Part of a small language model's weights.
Size: 10 layers, width 256, MLP 768 SiLU, vocabulary 646, 5.97M parameters.
Architecture: RMSNorm before each block, rotary positions, no biases in attention or MLP, untied embeddings.
Training: a variant of Adam for these matrices, 141M tokens.
Each number is 50 + 15 x the weight over its row's rms, rounded and kept within 0 to 99. Layers, rows and columns count from 0. The size before them is the row's rms in percent of the matrix's.

# v: layer 5 attention value, 64x256, rms 0.0725, rows 15-19, columns 128-255
# o: layer 5 attention output (transposed), 256x256, rms 0.0778, rows 15-19,79-83,143-147,207-211, columns 128-255
v15 109:45 51 33 65 67 60 58 29 45 64 48 34 21 78 42 53 70 45 43 67 52 60 42 72 34 55 50 53 59 87 57 57 38 59 51 15 31 62 49 60 21 62 71 13 27 68 51 37 49 47 54 40 37 46 63 56 76 75 44 40 42 91 29 27 33 44 35 23 49 61 68 62 32 34 15 37 64 75 43 46 41 37 35 48 50 60 47 51 27 37 50 71 65 28 67 54 31 57 54 49 42 64 28 26 46 79 40 38 55 57 70 60 37 43 38 46 48 69 26 73 63 53 72 45 38 50 66 46
o15 103:46 61 52 01 40 32 54 34 36 39 24 55 48 20 60 56 77 59 52 33 65 52 35 51 44 65 41 54 64 72 61 57 51 62 86 41 32 10 56 80 54 35 56 65 58 71 45 48 68 53 78 56 67 36 45 60 42 56 58 55 64 46 47 43 42 53 60 56 61 56 26 04 29 83 50 52 48 52 53 35 42 67 40 53 65 56 82 49 58 29 57 51 24 50 64 51 77 45 73 61 65 23 56 41 65 50 51 37 42 66 66 31 66 43 43 36 84 33 73 57 59 41 28 47 54 34 36 40
o79 118:61 56 50 49 76 69 42 35 54 14 52 63 53 40 53 48 53 30 54 27 50 58 62 69 46 36 68 45 69 57 60 53 68 44 48 49 65 67 36 59 68 63 37 38 50 39 73 35 68 57 05 51 44 60 59 37 40 50 64 48 65 03 45 48 69 39 19 64 23 39 61 44 60 29 57 17 49 48 48 58 58 54 32 61 35 33 45 30 73 61 78 42 21 32 42 51 19 46 47 32 43 49 40 44 62 63 83 33 62 23 44 53 40 69 64 34 37 54 36 53 44 44 43 54 50 63 47 53
o143 097:64 47 48 16 36 45 70 50 46 52 46 42 61 41 71 65 21 55 43 38 62 59 58 44 61 42 61 51 47 69 36 76 59 99 99 61 38 39 40 44 67 16 64 56 73 60 44 60 44 36 57 66 78 41 47 24 57 36 54 64 54 50 26 42 48 55 39 53 66 40 36 34 38 71 76 51 34 54 61 51 67 29 78 51 55 61 55 68 70 28 34 46 75 55 51 45 56 74 57 62 45 34 70 59 63 43 66 72 44 44 44 32 52 62 52 68 83 49 61 34 56 28 26 49 47 55 37 44
o207 100:60 29 53 52 58 46 29 28 45 67 61 57 64 53 49 43 44 60 27 41 51 39 59 27 40 36 43 42 72 41 69 61 55 53 58 40 53 46 54 56 28 35 42 56 44 54 70 53 24 32 40 46 16 55 32 59 22 25 45 65 38 41 47 41 57 39 46 60 37 32 47 61 58 50 87 47 63 27 53 62 24 55 37 54 68 64 46 47 24 60 68 38 34 64 30 59 74 53 56 42 30 34 32 66 36 66 41 51 36 42 41 59 67 36 31 42 49 22 77 25 47 44 39 41 71 41 65 70
v16 094:56 57 37 86 42 50 40 79 48 47 68 28 54 39 33 77 55 52 44 45 54 48 87 68 52 42 47 64 46 22 68 56 47 63 42 47 51 49 45 52 57 70 45 38 42 48 26 52 39 40 68 70 76 58 51 36 47 31 64 39 60 61 39 77 45 57 34 55 88 53 42 55 55 80 31 60 49 66 30 46 32 51 28 57 53 58 59 51 44 66 37 31 51 47 39 53 55 47 54 56 33 14 55 32 32 49 67 42 41 49 39 45 69 47 40 35 48 61 40 77 83 37 44 75 51 53 75 44
o16 091:54 33 48 58 42 84 55 22 43 67 17 59 56 45 29 35 55 52 43 63 38 53 27 42 51 39 69 61 55 75 59 59 39 43 54 45 64 59 70 70 66 22 58 45 23 77 50 36 80 53 15 21 21 42 36 58 40 53 55 42 49 57 49 55 48 42 50 61 35 52 15 38 56 46 37 48 27 54 55 49 59 31 22 17 67 57 59 41 25 27 65 44 40 71 72 49 76 60 31 57 80 45 44 49 68 70 66 45 51 55 59 53 60 56 50 40 56 38 75 42 24 57 48 67 12 57 36 35
o80 108:48 34 71 67 47 56 68 66 43 57 59 66 68 35 44 52 28 53 63 41 47 61 43 69 42 28 49 38 58 42 62 61 48 38 41 48 14 68 54 39 33 64 41 77 61 44 50 53 28 40 42 50 41 37 87 47 51 49 35 57 45 50 58 70 36 49 65 34 87 60 77 51 18 71 48 53 43 55 38 30 74 38 61 46 40 84 51 51 68 59 40 51 40 32 32 64 86 50 68 51 53 33 58 53 41 54 43 28 64 80 38 49 22 61 50 41 39 56 58 49 42 45 53 24 60 70 74 34
o144 081:53 40 60 59 43 47 48 43 46 40 27 59 58 68 52 41 37 69 74 42 73 45 19 36 56 34 60 68 54 59 54 42 49 56 44 49 69 57 70 52 58 50 31 31 50 75 59 68 47 57 49 67 48 38 61 44 48 39 55 73 60 44 49 44 44 38 76 81 21 59 48 28 75 40 39 28 52 56 56 63 41 45 33 38 33 31 46 37 33 42 56 30 54 65 44 38 47 64 39 36 42 24 39 50 59 60 55 53 34 33 49 45 43 52 43 72 75 46 56 38 16 45 50 33 47 45 40 43
o208 090:37 59 45 55 63 34 37 68 49 54 46 58 51 49 30 54 43 30 62 62 48 36 30 52 69 50 82 48 52 31 61 53 64 37 54 58 66 58 57 52 38 39 47 49 58 37 79 55 74 41 33 55 62 61 46 40 53 45 57 35 41 56 61 52 31 39 89 38 64 31 48 47 42 17 55 33 32 71 61 54 52 78 70 46 40 44 43 39 78 53 41 60 55 78 57 60 38 42 53 30 68 61 44 36 97 47 39 67 67 84 88 74 45 43 65 48 33 38 51 49 57 49 52 44 60 50 41 51
v17 105:48 48 42 60 56 76 23 61 50 56 50 48 31 80 55 33 55 66 56 43 53 55 53 39 60 50 49 59 57 63 47 48 43 44 41 44 35 36 43 38 74 35 68 67 46 68 48 68 37 59 32 39 46 16 67 69 62 54 44 39 19 31 34 61 57 28 71 71 61 41 55 31 51 77 64 31 32 06 65 34 46 79 45 70 70 54 58 60 46 53 41 51 79 72 82 56 40 58 56 50 61 62 55 39 59 69 66 17 47 68 41 50 44 49 75 38 49 61 60 31 38 48 61 58 59 40 66 42
o17 104:59 65 50 51 55 57 43 78 21 71 60 63 60 45 45 52 43 59 39 48 57 46 74 39 44 45 70 30 43 28 23 44 17 61 29 49 43 80 46 20 21 52 56 29 50 48 30 10 20 58 44 45 37 50 50 49 78 64 33 53 71 26 50 13 70 31 54 16 43 37 74 70 42 36 43 55 61 36 37 58 49 59 45 58 55 69 24 48 56 54 86 53 48 32 43 66 55 38 59 56 54 42 56 29 45 67 48 42 54 41 31 75 42 75 49 51 43 53 36 53 53 68 55 79 44 37 48 70
o81 111:50 25 49 47 13 65 42 47 56 57 44 53 55 69 58 24 57 48 44 75 41 29 16 26 31 74 49 39 61 19 47 54 60 88 39 65 57 52 51 15 73 49 67 63 48 45 46 62 62 48 51 77 54 66 10 53 34 30 78 73 56 88 63 54 73 29 48 51 66 63 40 59 52 54 49 64 40 44 56 48 39 69 59 60 60 42 54 49 49 63 44 36 70 57 41 44 57 52 58 78 66 41 65 30 32 69 29 55 68 78 45 46 40 36 65 42 37 56 80 50 60 62 23 57 27 47 39 42
o145 097:59 52 62 57 39 23 58 56 16 58 65 67 46 27 60 63 31 58 36 69 33 67 52 77 42 73 41 68 45 25 37 48 50 21 31 52 27 61 50 54 57 82 25 31 35 44 21 60 31 31 65 87 51 55 53 52 34 26 56 57 45 51 78 47 40 45 36 77 39 71 41 39 54 26 54 50 65 55 68 50 52 45 63 43 47 77 30 62 48 45 65 46 17 52 47 54 63 66 43 51 25 51 53 42 20 57 30 30 55 49 41 81 51 61 31 51 39 38 40 59 51 36 48 27 60 28 78 26
o209 103:32 42 52 22 65 54 57 51 49 53 58 57 42 56 34 74 44 26 39 43 48 45 42 56 61 55 73 54 87 57 41 53 52 60 70 48 52 35 53 36 51 53 67 15 56 47 35 29 44 76 74 23 62 26 66 66 54 77 62 49 80 51 50 54 33 64 54 15 33 46 53 66 55 35 34 60 27 49 17 61 37 61 79 57 45 50 38 71 68 52 51 67 37 50 35 51 45 41 63 39 44 67 65 30 43 41 34 71 50 51 91 24 68 59 39 44 56 41 36 62 62 65 45 55 56 46 42 69
v18 088:58 71 44 72 49 61 66 47 64 46 33 76 50 28 62 34 57 62 38 24 63 71 68 52 65 47 71 65 38 37 63 84 66 37 39 23 57 45 47 51 75 65 45 66 61 20 56 50 40 48 59 48 36 29 57 65 25 61 24 63 65 48 67 69 36 52 28 81 73 70 67 44 69 51 30 55 53 47 71 59 52 56 58 82 50 20 23 47 51 71 68 61 65 77 52 65 72 63 58 37 67 16 51 65 48 65 54 52 49 65 39 48 52 42 57 28 50 65 60 72 51 38 66 38 46 67 70 50
o18 087:69 32 25 54 39 49 68 53 76 44 54 77 32 72 54 36 33 45 44 52 53 38 71 46 59 41 40 19 36 37 42 26 41 53 68 64 41 28 62 29 33 24 50 62 49 55 45 27 48 41 39 61 53 25 50 40 48 63 23 60 55 72 63 31 74 70 64 50 30 00 37 38 49 26 33 55 55 42 43 61 36 61 74 61 27 53 39 28 49 51 59 43 44 48 48 72 62 47 55 42 48 72 36 61 39 39 71 35 36 57 54 19 48 66 77 61 55 49 28 40 50 56 57 45 63 51 33 48
o82 102:60 38 31 61 61 49 40 68 45 41 31 48 52 70 51 29 46 56 48 42 52 39 38 41 54 33 49 48 58 53 11 53 54 38 64 41 42 52 65 38 44 57 57 55 39 61 44 40 39 30 57 50 52 42 09 73 88 44 68 47 62 52 30 68 42 75 52 75 54 47 60 51 51 49 34 45 39 63 78 59 48 38 38 36 61 55 46 49 25 62 64 48 36 41 26 35 28 45 40 56 63 15 48 39 70 61 24 57 77 59 12 43 40 61 44 30 39 39 61 60 54 32 51 65 71 36 70 24
o146 085:45 62 34 63 29 72 82 48 37 53 69 39 46 30 55 58 58 32 27 58 51 60 46 30 34 29 66 43 68 36 45 41 39 48 62 60 31 55 47 61 71 49 39 50 36 45 40 56 48 70 58 25 38 66 43 34 42 42 28 32 44 60 26 24 36 42 55 54 34 56 49 52 40 41 59 74 49 64 37 50 38 45 84 31 31 52 44 39 44 55 42 65 39 28 37 23 45 67 42 54 49 64 56 42 62 76 50 28 60 57 28 67 37 57 60 71 21 50 38 38 59 61 47 41 73 45 41 42
o210 102:43 42 55 52 63 62 56 58 34 29 43 79 28 66 55 51 45 53 60 62 91 48 47 55 85 41 72 29 59 32 28 34 50 50 41 47 63 39 29 45 26 48 32 34 63 22 77 50 43 43 54 35 37 80 52 63 57 26 55 60 61 37 35 34 51 36 76 56 21 61 45 64 39 43 54 30 67 23 47 43 50 44 56 49 59 55 58 54 57 57 86 21 44 80 32 65 51 23 36 46 13 55 39 29 39 51 31 56 67 57 44 61 61 56 75 60 58 26 36 46 67 35 39 37 53 56 32 65
v19 095:60 44 28 48 63 31 43 26 44 65 39 31 64 42 49 14 25 34 50 60 60 69 47 46 45 46 20 43 45 48 70 31 48 66 49 67 24 57 47 27 34 68 51 34 16 80 28 59 57 51 57 59 44 44 43 58 43 34 61 49 26 60 66 41 51 53 40 35 25 50 52 72 59 32 65 76 72 65 31 55 61 38 53 38 38 44 46 63 17 28 49 63 63 28 60 55 68 75 22 77 51 66 63 40 65 64 43 55 55 44 64 61 61 45 33 77 41 60 25 44 74 41 79 60 27 38 66 46
o19 104:28 50 51 45 34 14 64 50 50 51 61 55 86 44 57 57 74 46 52 57 99 43 54 53 36 55 65 66 66 87 71 78 72 13 54 43 51 35 42 56 41 41 46 58 66 32 69 62 48 55 63 54 45 67 40 53 46 43 42 58 49 66 50 65 47 70 53 44 64 67 45 56 50 50 24 36 58 49 42 43 45 58 52 31 50 54 59 63 53 46 24 52 64 30 36 24 32 33 57 46 77 51 33 44 66 37 28 75 61 60 47 39 55 41 55 36 39 20 77 58 61 51 35 33 53 48 51 39
o83 104:54 33 57 47 50 37 56 39 73 52 52 68 57 48 47 51 54 42 68 36 47 67 50 67 65 31 55 59 49 53 55 60 45 52 59 39 52 62 53 46 73 59 26 20 20 49 45 47 28 45 68 50 30 39 49 47 54 50 70 37 53 39 75 41 15 51 49 73 41 59 62 67 66 25 68 45 73 57 49 46 69 28 57 41 27 45 25 27 30 47 61 59 39 55 34 61 41 43 51 50 32 76 33 27 69 54 75 53 15 32 56 26 65 63 45 41 23 71 59 60 68 50 27 64 45 60 29 49
o147 094:38 49 41 63 53 20 62 35 65 72 76 72 35 68 56 34 44 45 50 66 25 36 52 68 40 76 55 50 58 57 47 65 64 40 33 52 39 37 42 34 54 49 43 41 51 47 69 38 33 55 47 51 50 46 28 40 18 34 39 82 43 32 57 76 63 39 49 75 63 58 58 57 76 51 70 34 49 44 12 53 70 36 47 59 73 15 54 44 64 42 59 58 52 53 62 25 79 27 73 69 65 56 24 59 42 38 45 63 52 62 62 60 36 32 61 45 24 31 57 49 33 56 42 52 43 61 52 78
o211 097:48 43 49 38 52 34 20 44 49 56 54 39 70 32 43 69 52 47 33 32 46 17 49 23 62 52 29 73 40 71 49 53 73 24 83 23 52 32 76 48 55 34 47 80 67 65 54 39 56 71 47 60 68 32 45 47 29 76 54 44 73 51 55 48 46 64 51 49 83 58 36 37 54 64 64 58 43 30 57 59 53 29 59 56 34 57 62 44 38 50 37 37 19 59 47 46 30 69 43 45 68 53 53 57 31 47 63 38 69 57 40 59 57 27 51 21 56 32 82 28 64 38 37 33 48 35 34 44